Weights of a small GPT-style language model, trained from scratch on English Wikipedia.
Size: 9 layers, width 160, 2 heads of 64, MLP 640 squared ReLU, vocabulary 8192, 5.2M parameters.
Architecture: RMSNorm before each block, rotary positions, no biases in attention or MLP, untied embeddings, normalized queries and keys.
Training: 120M tokens, 3660 steps.
Each number is 128 + 24 x the weight over its row's rms, rounded and kept within 0 to 255. Layers, rows and columns count from 0. Numbers have three digits each. The size before them is the row's rms in percent of the matrix's.

# down: layer 6 MLP down (transposed), 640x160, rms 0.171, rows 422-503, columns 80-159
# up: layer 6 MLP up, 640x160, rms 0.159, rows 423-503, columns 80-159
down422 073:138159109129139138105151144124129158134131141119148139135096136109102173117134140115135140127127120099163118140145158130115095099153117138133133146109132152135129082147131119141059140094139118068145133123149080097108146154103087155154119087
up423 072:089151121120148125167154116138086114124161142128103131103151149157143121123115120110107128126145117138112108128175133137138138122139128171132181162153128125139144146144157113113098203160146154110086128157140100103142136160142142119112170124
down423 077:119138131125118142081111144134139151087120109151118118105132118102109124128128132104183148158102120092109134109102122145133085104162094121117116145145089125148136186143148062144111113140122125151106104142090192131107152134112139121165105119
up424 095:116142118160130087126082104095172154140120105112108099131137123136083121111098105145142142113134115127178170126110144100126155152099141091151145159138113137092159130101144093125150148129094097107083177138127147132157133145158149133171129181
down424 089:148134146131108123168190138131099130112106152123124132133126132107113105173140139154069118138115165111082098156112129161137158103157141128079108125153125122104124110125124140116091111176136143113145117124094124154106113101117062095069155105
up425 108:124164115113144126140104121133106158147139125152112097148103136119114153121131158132129165170159173078078125124125103149099135160156106085122162189142169134112146173156070106123112149115140110106079117124129145142107197122136143130118126108
down425 112:151136174087075129115097138128093099151122127141110130118111093154094141147146137119172160132127135150137073103161101118109121109115097115173137143112126143090124120122129120139084142143143068082123121117118148097142121143114127130083105100
up426 094:165145105091156088107101076049124123115107138107152112109115132119114156130117142114112110129147177105103122112145128117131123143109084138110152106121124126119129097125149148090150136163106126115106136140130121098149142127122105099151099138
down426 103:110097122096064141126104161146173141120140127155093086159140124145111099119104109146090149130070139117116129071126120152108138113136105123090137148117152140110067124122154077126122131106126088129143111122152155115106145136134139120156084169
up427 093:143112141115172095140117136131159106137143131118168114103106127130124111132130159149099110130144158130119104127066166095128127099078142113101099112193127122181118130130169157153117106143149132108124116178085112139158158110118130130162130146
down427 087:107087155123110145057099146080113123129124106167140153135131106019088107142098137134131163126107108124140131082151137112107102133124093137121140124135101142119141153157104070112115129145143117155135152144133103154132153158136144135143117160
up428 111:182091142166134115141112116134104138171118117103148111145127123150129112150131121150113139137109154119159092169132113119119127165139132151162141153098143109170106098137117138100149124136105137120114084117133150120134121133114130133115119141
down428 111:095147103167151115141135123144143109136097122099122124145134152143131113107117106156105133095122121117147130161128127122165090152169132107123126144136095107056140145106170130112139062135159139172149172120128122112143145070151139094142195179
up429 112:134084114131140098116146120115146132133139112123132139101126118158144119103122098131109100175142176116090154123138128113173146140142080079135132176108094163143108111163126114181087119146131116114093086093139128133116102168076116157184146141
down429 116:086140132151111099108160128104135117137139123141143128101129107121120133150135121095122104106134162121147142116103118154132147156130133125140131125147172103133142124092135119130162131147125086104102131152149087132105154098152130125087104199
up430 085:125099131127119102084139127139168103123127115116119131138118153153131120144085163147094105153074160137113114094112103119080111108098161121116147125080130126130144114127126119117117141148109153113135144123108092120167154133141093122135141116
down430 099:109138105134154176129108131139110127108075129150139169099138113123098162082123104100098136118143103112143131186132128185144106114110114130175131099127075133115177133161124118132125157123103152113118147148115141137114111124118155144152154083
up431 098:114124122127141154158122122163093100154113090142108127132129136189125142113146128120122149122129139126156086128117127115112084133105119077111175105102108138106104092096147088125156131120108179087073096124127122147105130163097136122164148159
down431 099:115142124123156111113174100078131154130146154141108139119100126160107118103165130117152129150086154151143077151136084107095106100137137112128127129102079138122147126086143130116142104136107133098155109139102173111100101107107129090135141135
up432 098:143131172148155063183133117147132145137114119181124109120091111129146156135121126115120127123122099158114143126132149105139108168149088165163143114181106124147114163085099163178108146104107127117110130136120122132144156124138120118115124131
down432 092:122131112125139177132198169088143120115117121164168132143138134040126133122145119099164122123147143141119144134089124154137094152096158151112139132118160162113114135139113081141092137097094087147102112189145125141102167136156119134141121089
up433 105:141103115130149134089101102174125159159106157124120158093154122161096103169116100159120132145146152135121126129130158137125139124130154101094130144144109131174089122134170114116148121135173092132134086145160114101115158134084114086113141111
down433 094:158090141089120125142128113148184135173128091152110165114139103124139138149126130110141131134134138117151150152126128133104157124140127149107093170124121139131104140116163121076117146086122109091136120120125116125121110144124069072146095105
up434 101:128086109146111132117112112110131117140152159137115116112117120137149093147134158082173142116172178121155124124109117144153170121099119122146142145134111151108111126083074160151094103135076114098147115154172097147147135171109114025101115132
down434 105:119136116138091163113097153107155109111114159196119130141190169132118078147086138102118077108100155119144144105118134163151105121138120125125117128100132136169126156102123137138127108148137117098140110170143168126123143122115124134126112128
up435 106:120161163117126107116121067147099140079138111147137127148134097124112151132160111129140116111110159115110143113161097152115113159128118089133124131137101075144150156137171093128145105153094103102148075160137120068126120117098166115126180150
down435 110:135143135141067102097140120155088142068129142114175139120096122127122150138139100107161121125095105106106082163127130103128131126121143128141109124066171131118153123124128104113111110134101083084160147121123121093140128112164142144138125119
up436 116:111119134102121140121166089141142130115117125113116153101092174124067134141166176133105133158157105148099160104140165085147130148134146167144101133126104069101130183119112106102168122162131116100152089127119114105126117144120159149145128110
down436 115:135123105147110126114147108151153177141096126095076137126131154137128127168116106137094118141166195167116162128164118116143121124121102082149187125097126137073132145108113130140090109124096147104077104141097102141113134133133143127178133129
up437 106:094136151136138102121150135162120130111112166122091143130122133105124096118119104147165105117144132174135147109140134101134151103134113122137152117150078116130107138135145149121135095156112104112201097147134120136137163175122101070105099130
down437 108:116117079113116117165108120169110103152116086123159109130139112094183134165128165075151138166131151123138151136137087133100132083102151149150093095152164134166143117142126108103152136121116142151124107161151124105134136114107117122117142103
up438 100:129097141107126137157158111125126111097087159125133139130122144148114107128145125140175151137120159149130095079154127057159132132133089102132138164150130145114111154066129104124127139121086150140131086085140141114151129138164098091153170152
down438 098:183136126152144144143097127101131133098110111120123162135084138132120144169152130147169143112141133093138168125108118100164101164138139127127111171092091073123135136068143117128123111124139142124152146155153113123099160145137195121148137136
up439 110:097103157107172136159130116107108102131151104124136128169128142134143137111128149146149125121164086136145169118158134148149147145120130190150148126115148129097112100082099146161147188144148157112099142121115073149137121122096146125096159141
down439 105:105149140107118105116124153126082108125115105156125127107100123156097107172122128145141177078127137118152130094131128176089122151153118090133123122118078182110103190125160096067142126149119113177190149139144116122122114138141145160155116126
up440 102:189119145101118160113105152099103130154098157107132133129109159120129100140102184162112120154127170105125123108116125122109121159097125111133171149123114149140135093088142122078144101105164178112153129150124154150165076146129090149136106083
down440 111:120169085142074128129096117124101108170120135121144117125142097084123151134181125099124159085167139095104112125117117154161122098126127150127105172118130141162129143154118096124145129131098129101137155138102131158098123096133113130104089138
up441 106:158119083165159119082082118159088118177108109088170135176122135150104138131090137132091130146049106097102124133138111119131112158130120142109157126145146127117124137176137118160141110120105164105141091085099129141118114112111153159069154177
down441 100:066130113143099152100120091147141120121141120129141059166158114117158111137146121094167159140128152118125101120152110119143112117112167108153076101135134100135119160142113127122158119165157128091119153159140161103129135152123170182114160143
up442 099:138133148137151077146123104139110112113095097107110145119117147133065125153164116126121103162112132139080134135116143130129101121101132164122117078111049105196140153136139126174139119125116142103149157119095121170165093129133100121137125113
down442 101:124145133107112136223123162126102174105156115142075125119109138106151095121085091131144125115124090130142088143084139182105125131156107132165138135131148118152147137118163096141082120133109150161094148141106119166132117148145100107120118135
up443 041:120098136107119128117129103115132126150119098149130097142139087164139107136107151130103153126108148126137145089119097085143113121139139162150160085161147151145123143089129142108124156137128143094137094106146104121143121127119149093091117115
down443 052:121116124118105175144130118112122163083096142111116116109119116140160078125138112114055100132115112080153131141108100100112104136139108139153139131109107091141136101117151123140184093136141122137147111121118094142131146117140133141121158111
up444 108:165140150160125097137108110093159154144111083158135093087145140140085143154113104113158156127113163150119121144114144076118126161121123123160111126141119130098129121154117137161072115169116121086078136120177110112135138123129156092178161126
down444 105:134168115164103094107115127090126128075130124155135122082161121105164166101125156105155094116133131121117129169136129131150107142128115124117154136127143184085128078099087149156130149160087089105105102136146147118130110143124166092133100133
up445 099:145128100088116112109145118147118084140131117140140150142128123131164103111169132117129121117112131122122134133131093117108080104174104153110131108104125106138126104140164123146136122143173117106137107082064141172136137184163109089135128135
down445 101:139146135114110114135123134142134080190149165136125117143124159113136147146151109086145105091128147140142117160136101169162114149131084107117102123129118100153153121133077127157145109136156112133107106147127176124127135098146127127141143115
up446 093:112130116147158155120137126110133092156122132146087120185150126079122106141156109155125103134121065160137164086162142121086097144135113179134127150137139143093099137105097115160152115183154115103086132137127069137132114121147145119116159103
down446 097:116210157115152098166098147075129122160168129075110136121122129082134141063144132136101123134126117157088144167149136136118172122130136098116145134121123112109142121159159154138107120124123124085135132125119100123142103111149107101153102141
up447 098:104168135107153121102098123152147078113124089173184117105159131119123140135082131109131135125130101133135120125134124103108104126144142121117113107177099130145133126155149073109119144096087138108097141129153114182139150157136156131138138149
down447 096:112144171103108115117141156105156138151147110190117122130128113134105127098141110125165131110127164164129129114148085117125115117117144135096126147142144139094126128148113136099131124182107122161107114136118124091096131139151137087113120135
up448 088:091150131149111115104107099112166124110193116109145127110134141159092122150102147170142156111132098130149149107144146090113150167121155132136148105119135136139107123100154120101150120108122114100118161132119114147183133170173167135139101175
down448 088:155125160142095132137124124148111127061085123170141139141099129096104129143100137167149119158114153181095117106118127173126140172146141120122130130139147131096100106143128136122147115154164124142135155124153127137090124138127134082101166072
up449 102:120139164135125130145102095114128128143146157171137132154151086159160120154120116109127131174129089178136136101112131136140090152136124129181108155146130144119153140141155152125139130146115119125141111129152117121158098161095112084133082120
down449 099:123120151137149122110077060120116161074170126162114109125127141118155143140124107124156118146105125122146094162132135149093108128136100117151158128153113166166142137130131097095118076153136122104103155105140143136125125114138118124139098111
up450 112:128090115126109128122079097165136144129132140174120108124077142106122111135124138153141120159094124105119123150127109078093131102116154078167109125131118103104148135146131131105139166126137098141125116094117130105103124129192106121089121132
down450 108:117119114160135134117060102148114127185105135107096083151145097137149154078162094146153144132113137147136073128129085099142130140120130141126128146174132110108105125113137155149143161130181113110105134118165137090126120121114127123088115136
up451 104:117121119096100159167139082139118117133143105135117182121111139124121121150158119107154088178102115157133130109156120150146124117126109169110086127152139115148105134120108123106047125129105162149119129136163122142101184146103135141086128129
down451 100:116115107149131146164085102098097104138130095135113157104102142135086127096124140132140075137118148137112150102134158144121116136169128074109125134118114091114145083092124163150084132098121131102123155140119112116154167109135123088093102146
up452 093:138120113151113119116119139165129063127080154122098133150128137116100110114106157089122107103094124167115149093120118128122115141144116145112083143138109155161145101130136124153158117115160119125126158151136159075093133155135137067108148132
down452 098:143119121120104139070093121136132172096118137135140158123131134151138107147122095124125096103163158088127100123144149114099122082166100135103095112161126138137098134121114153155102158145080119133155101155113114104152136147111072115120092119
up453 097:103136121148154139091136103146142145120098167178171100124110129128121115172128137146150136131149107103101089115083157104147096090122167093111109118117142119109124150138136131134124102133145127132134131160145102133112110145135087119094125135
down453 095:148109131127122163124142084094135128139143102121106145142162127142127113148106095135149142138139128176146132101145114144090161128120129114166145126125131108132130170099175124110115081169136176176104122104160133132135125145136091136143124155
up454 106:139105104148077112137131152114098153135144124098187105132149099129113101095099123120104142149155191195127153141141122155108111127145133142130150120137140136140116124162085169126094140113131121101111096116143146130122110131139136131121103077
down454 106:087160109121171124134136117112122128144164129179172133112145101107121154086128096121144145107134135106114147114159128104105178128146160130128159074118127144170145143120136106098102113118155140137133097135132117137133122128160110158161075128
up455 101:121091152106114155128147165158130120123116113116110114086140139136135121137120138085089142183176161138111142153136146121125083129130143125101125132101156126126104138136128159132119129126145165135160104174131112114136098133154119156142162096
down455 099:109171145093121102112093139147151133114166124109139133134139136111133127112102145115143118104129093142121130091163129136166110150120163125160109145136138156112132138140112145157093147107113153091111126121159145123130134104128156148121089134
up456 094:112094125119101124125087072152108105112119149119151174145121127131116117180118136160103130147133130103122104101137184138128115189086196109084124126151153159145120133134136147128092101137144136104117130131131123124172132162147166108134100179
down456 087:126148152142110137158113114130119159123155086138146153145169112058150136147097125149113107119112136090136115136138132163167114174127142107075089141174115110130165129072116097114123119086097161071137128122126133109139157112154100143119105135
up457 106:109123121110139115128111129111094157103113141108133107117153146130142128155147142144127136163117117175120108103164070128159134180117124156088097121153163112129107109142133120135101117160110095095163092100155125142134087152162138126134144109
down457 102:129124099100141102152121112115152138098117142136154127127092107148139118108173174152109095138125096142161083136098114141124154108145153135132113147118159135129161122157187119138112092152132147117168123151100153118119121120136095077141195126
up458 090:131102127159175180076121117113135145144144155125122150126151103155106156133116111081161162127128152122111117121141158146131123126070096132130141107109192099138162106109177107138154160104116189093113119137127133145136143142126080127130139113
down458 097:133136141060121162117154139101142115136126137122107103133163144108125158119176098119148098119152085168137139170104148090100148113083084107128142125107149152111121119157111105133144136097150084110153131119103124128117152151124096118134153131
up459 095:176106128164104150138149126157116147135132160103164175174120104125096127127136169149145123136165124112138131148111106181092123124094138116131172130117159097148119099101174136143148155121104176119113119149111138097165123132092116137099118107
down459 096:130154111163109145121108119094132127131155150129102145109174097123143125140099141117133137120135105067113151130106110151113096121130115114143142088104161107122157101095113125153140093138099150121128139134116109144109149130148095135114107145
up460 093:119158131115128124181158074152143093108116136105089097133094148156113085141113171152118131159100163111084142128143180119141144127162108167122123171131111103155124090170135124143147134117114109115102134147139129147123100140120106113111142111
down460 090:141148139146146132161102145141104139113111141143123117166106102112146130122124091129090093115128110137110145125143133138130118156141141142135139144128150093174209122078153137093119106112155088084138126123144130139116163151157123095140142152
up461 092:132137114138191192118123103110109136123101092135104129098105123121110117140132126145160154126122161129091095132080138166144118121106109127151136088132148124154104117140181169141167151139147100126147134119117079121168098194118144081141078151
down461 090:138109146138128138133095111133108138103124146166114117126160098099126146184152123164144150107133125144109159075094123115121143148104152101116110107140154115159121131112131146142101085165112116147129108173133110152114113162092148140114152166
up462 101:162100092132164085089175130140149193167140098106118129117162142131126174151122136148139104140151124125144137098131138123125098185101103113141108119126139180158123155132153134133174154145159101142088119115113069083110052112163145136067109136
down462 102:118093098180167131119157128111145124153117114126127078140080151093112116156102108156144124127099161127152127140116076089130113143153102155120138126143128150102115144125108120138161130122131141115143103120059167141129116152092142117116161136
up463 104:150150138102125122119136123144110111147108156126134141133139107127134120085152115148110115159117125131135116148120142137096100151122120112121081093153153148190132163116096091106123090106138197125138101164157123136150134134086101136154186135
down463 100:154136147162095150139053160089134141124136161121161159159116076111124136126147096125103123127062112119157130137109124133103107108103163120158102121166152098152129141158086098166153141092144166124147131127149143091120081122118161133162162126
up464 099:154148143165129149131080128121124108141127161098120138125118111137128123132127131111131105083115147135123130139121126134135129166119099124138137081133111132135133119116115101132115109165081170160125131145111081077121113108134123130127143095
down464 103:167167119156131162103098121125121074143119152092123090108130154172135099131097134100149117134089129120142113147126103118151126122098111147107123127123163171156141156138140102112119113126152140104137134100104146136159164123116115119111154103
up465 091:116153149141118087161083100114111104167108156128136163110147118157128106083134113126108122141139121098104098117133146115119087116126141166108120161151126136137172143103138103135151139137104156114139121148158138126131097102135136112111130134
down465 092:107126135115144106122143149110117085086123120191130159132095131096142130130150185134097124110103151124108106126109095140183130137117118102128099163135150130110157121111111133115149144118145151177139155151120144151144119134142159103122098119
up466 121:096118158131130118157094123137127133129122150096128142137110138161111125196103168167114125155120152112100102118081112148121120104132172148083142075171130091130109075128151128145136129117104127093109117143108141172122150107102129140146131135
down466 112:124093094146142126154108116132103145137169142128109144109134123139139136128139139133087117111163142106112109172128141172176125125136173124066130110115133053066119125157105127154129122145171143117157122092116144116095146087132171113176076137
up467 094:106147133110102141121154105135158135120195126127095130097151144121107091162129106151106128127189146123148145116134126109120157132120170135128141133167145139135096138150152131162125170137112169089165121164100127137141131194141143103162110125
down467 090:176108108118109129107122100101108126123111136116098126124094144117142137142183103173144184136169180125115182104166090128170108132097155110132103163124119124140146121150133135112135147130059134125089140156150146141092112151130118105142113093
up468 085:121119140144128114129127129162112099127087118192106130188159095105131128141139129157136084124122144132096093119167094124127124136148123111143154154123118133130125133163129148157125127174151132150115151132140076143116120069130091114089116129
down468 083:151105144083120156135128133113152149158150120127109121144136140023141150115104123108178182135137132100130088134091117135148145078122138123162093129161139118148086134125138123124139122160167162124134106108146122092105128128121132108104086123
up469 101:136146114154140155111090132140107103182135144105167141132130143121119152165096111149110114153178094162109070098101121122108099105107107115096155113112128183159115137131111144129138149100152119157160112152106123152094096125099118167108147128
down469 100:104133139102093121095092137122130190108142131089137156132152127160113158121094119076152150147142187148136134154149101121140164097125112079120128107110116128193144135144115121122142098122178154097142130141137138108126076123120153132155141122
up470 091:183161135142123119129153104100168106150132084147134133132101117135081133140119157133101140154129138113143098105080095138123120152125097075122111113130140133129084152130121140117103092131137067146125198166158154136152093109128120076127121119
down470 100:133165156154112109140102148118133092148117081109122138073112121113129133135164104102123134186115147140121142127132089165097127145143079131122127138123149169150156110143106149171146091145183132076130115107132153155126142118130109109111120106
up471 099:149111117125145162123120150133117150100123161131122129117133111173135131128152109108147156146080116156128149122135146139134139147112130006138148135146166107194123143090133094127123137118150085119150128136136130139106160142139148132100112169
down471 099:086112162149082131100099134164104118087094158131120102139161124131088111128138127149135118111134135125150122085132073110125156146120149135118150111157109165143179134142115115129125094146111112110111123133176177139122103131107122111120103092
up472 102:130104137117121115129143116160114162154127112136139134160117104124152126107122175163134118138152163157114059166155134098141150160120132141112174136083111162122109145105080097136123127155094101098135150137123116138111121143115085098108139105
down472 102:158120107130116077161148104182089089138147116098116122139093082131135128128135145115145159121115134150085141090143116116136144151147108125133137115098142154152140155131122132120119135158134141138125180149146142136140094105148154103107153109
up473 107:122100137096135131145110095119112105133149140106123130098097114157111104171110163140091116140126168150150129135120151124117138133125152141140109157112117116102092135113122190108132115143123112110099167149112107100119119134136167126082148103
down473 112:144142156131121104112083117101112130136134145141152137140091146126110105120120128124120129086159134155122081129111058151164131145154162161152144146110135150099164154130117110129150112122139132093126138120155127094127074186122106152132115079
up474 108:126110111155175112137092116109179126110154129186134086090114135119094122120090123097125097134112149119155160138079100131086113110110108162099139125136144137081113115112093145150098133159110094120153128119144124141152109136148098064106110105
down474 107:096082161140131065128089184121137140081112118157148122097141115144087177152133089106111071118106151156118126121132120139135113135161165102158130092116162125142095111102068088121110114117160127094130110137141177109174126134107155142128107128
up475 077:160202151135085101144137150156140068145109117114139098137159154164164115139147161190102147129162138137109134161131148125085156089161140126103153141146168082138124149147148109145149129159087115127077110135139124146152156114160121164112082119
down475 077:126085088129145134092063109133135150116148116174119111129083112125118114150110109120156121153130147136180119092134135117104073147106133118186093111153077148128107167138154115094143129085098165096135124120114121117095126118096147101157144119
up476 110:130099130125138111141120108077144142129102191136144124151150115128106099174091129127139141135066109113127129111147109152100106183151101153110140152099072137146144117150102120111122133149128137141143113155133121119121130095121073136102110115
down476 113:162151147147080117114154138156130125138140132122126148093183134122150166087074097108112123127136130103121110124163109158115134149156151122073092147145168091127103115133116116144104101140156102110089113122161151107126135107117105108073126118
up477 107:149119144160134146126132114118122175097144132117116120113151133148161134149092168115087097092079102121121133111121130127096121173120079142087155121126139156145146139127163178173134109149135123128120084139109095123134082187116153139154139091
down477 111:153140118128113141143147135091138125094153130150139099147156151102132138092081141166103087119144144140135097110093147128146186178133135087088142103113101139147177083095105101145156119126138178152102134115126121163139140108104124142145137138
up478 103:144113142120143148143120082137127091130101072111134129144099137165114133138177122158169137165094136157117132131142129114109127147168112152103115143098123173116102131137137128167158148101123088147125143166113159147140150116132123107144132134
down478 099:092078120180134132161120148180109119118158131120179139112079155123138124125111109150133122093162161102147148156137103124122160082100112131089139131095100134101121151105125121110093135096132121104126140127147083154141170094100152130135111132
up479 105:110161143137118119106063119107127125130112144122148166088121159145135116137112139141105142094148158114133095131154146152084136158143121193139126117124110149079099120073137152123132090124146116108142121127122088162107164077156120114140139156
down479 107:152095087169149185115146150128150158131101104147154151126145126131099168179121116137134103106093116107156161114127130109109151107116146160094165124141132151136113112135140118143047137138092113165142132171150171133137129117147156078097112107
up480 096:137107162136116128120121073144124139128167108160080120086110122180182106081152135172055141117139146115141136125138147112111153128134134140125161136136131141146089123130139134139148094135148125129131102122109175095098127127120156122095136124
down480 096:132126135176132134158109097104118107101120151122123140117120154131134136129101109118116096136096155160140152129147148126162155147186150113111123072144144092116116108164132151114144142198168104108147145081106121107152096148158112127114136100
up481 113:166126110132136109126116145129129145139068112107127136130151158127085105142158136126120086076079160123069166114140121115110155114164128171099182146132089129161107155084111138110123104131143127138143115118099179155160163145127126100175145122
down481 117:087100154143171083144081083113131156142123108140124133115113085145167114133130142148147136127124126159115096129108121099156117101165132125147151141135130156110148161169114126134112138117155111083118146139127162144125119142127137100115161144
up482 106:096104141151184147111119114118109105120128088116111135134159153111104098150128124139128108146074123082123082080104127147115152091146130115105170130136114126113126145124138124128158156123108074146108081138132101175093105098125105131123152156
down482 098:116150119106127136120125118118119112163124124111150069124147140098137120117105104144131127178156130158090093098140150179137144113114121156116139104111161126089097122124088166127088125137132105190153086101164133125115146131128142138108146087
up483 107:146121086094105158106130173107104097142111133139133129155142081121107114087131147121137106168085134143102110154102113133126136139153109107143124125149134134129057061172129104138159117090144147102113094160134136155118108124118094123122108154
down483 113:086164133138133121141126129092105072176143100100120098110089094141175099106122122134164095125109144105136145138151104101152114112129049095122133126149120153157099110123083120110166145112163145153148145162135121108141162079150139135127106091
up484 101:082112184145116109094100111135141122143092121147111133126138101145157131106136107142129111142111137092128128109091157128090116095118155139154186164091137155123151143140127114101136122110156175129137146119110136130152136121126106076120100081
down484 095:124112147141125106100094118157128108108110138185156135092126108147164136132129130152139101148137161102168088142131085129134143126113139148128134163123176147094109161145142114127134112099136149139107105123116152123138085120159090146159175135
up485 089:131152155167154118132099119120110123154109103132115105102163099145075121135071140132139115072117171134064129083132115162170103150139100143152151108131159130137106105118128143137103119143123163111079099120120110141083136119139122162128125119
down485 084:112166120190111124137169177120068153126138147161192141117128116152108144140117113102125064115111149062147160121131091161166110104130131132125153157131141119100150136167086117115146137111128092141118127145126119143098113099157136118115146133
up486 095:145112165122099103158138137094137167123072153163093142160141112107131121088159126124148117091087121119146141163125148102109140122118079126080111119101107116102122142146108088137138099130122151103153107121104103122145123122128129062089114107
down486 096:134138117134128160136088174085124114159088136123120136141139105056103134118150099146114154122103088117133159124138140118142130179123132124125135111142156091125154135104142086088168157133080126092155110128119086141118132093121136106124090134
up487 095:111137175149155160165090146104157144129123146094139117132122105141136122131097102130128114172079168130121130105136155129123132159115094108135163147174099097153119120079132078083149151141160135139144120091152128146142134100151129137116102104
down487 100:145144089152128170140134107100144148146127098084143117115151095151153139161113142114161101126092122084179177083154097113126149125109144120115116137163132130130145127125112129096125110185170115140122176138147176126132140115099157117113144105
up488 100:095082144134174126118151103142152110144115096080145138109153066128127129104097138125135116154120069156137167137120159120154142139142100127125153113129167094133099109146117168143106152115110138128145134147182119108141092124147129094141141098
down488 099:147109164117173139108155096079103122138160169113109093182080152085102095108115111170112135096165127142160132152089141131141115122169128129157154148113122100128128127120120097119135150102135125184141134144116097129156142151149100145160145191
up489 102:132097140110155134137127103141141171150129142150154111106096099131137139123118098092136155093141160103128152138104140118112095162095137084149102132107137127150134145187147120133113087110122120111130147142126125107137101129104084139123079167
down489 103:124135123153161142185122101175153142128128092110136145104128128154157159121104125095123088120139129142118124139131140096142135134160160134087120129137060098114110093138159128124148119113083111115146121157136152153125127127157134151138096117
up490 102:152168193134117103121131160159144124148111131136113120089144159152148081134121137206119138128170136164096108117096122114158132105142150130104114112138187114155136097159109104113119133159150089106108114130125152143138132137162149187097110175
down490 090:155157123153113123135136181068156121161140122146126113153123123084097126091157085123112139114134104121145131120122140123088122126119090103140140106132126127155165133135122092074117119133150102104161149148162137127116139101149141097112075158
up491 096:059144148152097169099099144132170114112141099123138118132120146125102122128151151153122129135093146141088099132137162141132107116134114148115093145182142154149145136088083092096125165113154200108106162122133106149148108113108131133110143174
down491 097:103107155153101159066124115152124119125115136080128089157139137141113125141100091154115161114112113164104142186130103127129130119140150100165099149133137159131096114117091090091082085155141103063134130130137146106143133156155144126132116151
up492 096:136155134163157103155098115174095119121161138127107101093112115130160114151097111195133147146158116137147146103110153115112105142122176086164150151066113117144111092145090141151164124154128117149144111105106131122139094142142131169107148139
down492 095:137151113111121129154054173146074157156158117114105133068155098207128122173136122135156136077121102112104089143077116139168104117141159092139127135117130105140134129133122125149139113164139123127135133100136114139136115131119123135080092161
up493 095:126169103140136138130142158163103100127087106135119154109095119118121167123135142140146118132118132109162073113171089098122095132143112138103102142133137125188131112111120105096111154123135136139156108126099157157095124121143115117119160131
down493 098:130118127128110152101109150130135137160125188130149160133122105061127179076189106106141133134105102109153129167088127122122134099140129158115109127106139122143132117163092079135104150114070103117129134169096105142124159119177095117119080131
up494 113:145108150116135138126096148094129122114108119129145139144135104150106108113129174143125127130130153137135164124178116128137093114138157112142132131147139127142105129139150091095113122114156166097178102134142146136177077086146085155104093088
down494 121:159109134162113157143098121088121122086170150112125126144156106111140123129126156129082119182100110089165150159160092138108109157139129142084099095120137070139119100145140106154096116093137138136130155183142150130142131109163132109108144120
up495 093:096126094128141149131096116167133148138136140130127126147118158150136146143143117159137142105120160151108138114126097107166113141153095128149156157097119146154153155149126131140139082109127121133136082117109144096153169102127090151126130113
down495 097:120134142103146150099093128165136120091120128119143113132129134164163119146105096131134163149136132114132094088122109136105126087135166112105145150113125124174099166183084151113139165113163099122122122114136179119166147113153137140088089120
up496 084:129086102137124135147170138121132155137091085168158146121124107152135075141167151085182135173099115118125134181114164141156133162124111099136101109139097132131098125148157118153128095130105115154163124131127139119145142116135102098154075103
down496 090:114106129106097124075122188074133114109149143165089118147147156100139156138153115110154131141164103140139167098148123149143089107142162116127103118101124097163149170159138083122107101157164132126139119140118132158177148125126113132121108111
up497 108:139100174136142134151111097141061133138114117141112122142149110137166133143095082134128099146138147132121162133132147136125102108086103143090143108104186075155107081114137120084144141102100132128073071165129117110129111133125092163127125109
down497 097:094112134196161119133107125104118169138119125121124127143117148077125134106111133126115113176167100082154112134158135140127133107135118131118104160074133136110109077136107141138143147100144142188118088128157120151127118133135169116146068124
up498 051:105170114117104161154104141147171127153127117162092130126099148141150082136114148156099138164141101106117110097135172110147107107105073131116160140110185167139124106092170102136120188140123151101130127135171110129148116103110089109092105154
down498 056:087115123142122093131130119133123133124118097147161151139129138134120132150135099133142144123120106164110132110143148142127137094128121120161096149157127107144126119153158161099164134124167141139164098132171141105112136160139130132120141167
up499 081:148146142106139121107113081119131111170179096146096132130160160094123106136097142141142146135144106144173120094128128144112119167117152109130078099112132125149088086100103058062081134119120113126119118129102105131121140114149170136143162115
down499 079:114123144114148152150111132163116154105105127125121173100094145001158171114109138163127130150115106093148132123103116138125168157115169134141143137100094123117114127133097124155129153135093121192126138125106141173128148158120134148145082098
up500 098:094136125124101133124118155151073148139133156114142128093118109128145155126075135146118117081170116158137145120090115133130065141121110117135144155139168108161150145178106157165146136108144154124115144149115122096104147096129157118134128121
down500 106:105105122107111091148098141144110090139124099138151127117122116178129141166079074109164121163153153129098154179152141125105163120137114139126107135079155091172117130139101064153103118117187118107093131076153156129142115111113147102123161138
up501 103:135090119154155127099151163132119108080121102160111151169071135143122139116133126133137106146097163146133087129096110104089114144146091104137101126111118090128089154119093095153110091137130156109115133105179137170137149110140141145094149116
down501 105:149155141115107141148104140135104143099102150102131145151103124140144151121130160172153153143115113123164116110124155141150099129146114113106153139126137107136184149089135122152148099126126102095136129136164108207166117119149129097155098065
up502 114:125140132170149089148099104141101154181151110128127111166149126160110117090074150158155138082075112107110135129126103102127151141156114123153163097111141146122126103131122130197104136146120117125100131128102141157151144135123121111131119114
down502 110:158141138146124139101137078093132126159150138141130145118093101134108112153142128120105119125123112099120106122155088123157133166089151111143122088076169107161176155143110160151117122151151126122172142136120166094121179112157127125105142117
up503 106:139116143087153197171139111157125133139120139093129159137148124189093087137102129106130089162098119106098170119094149124167106153141124169077120144130131141162134149151110140131140119144101106140088134145120125158132142136113156106115170145
down503 102:103102136108143123140141126103139108105126111129126101115125100098107134113156126114147129135114135120101132076083098100133090132153095106095128157173163142146150091144143146089168102131088127210082138093128146145126127080125122117142091156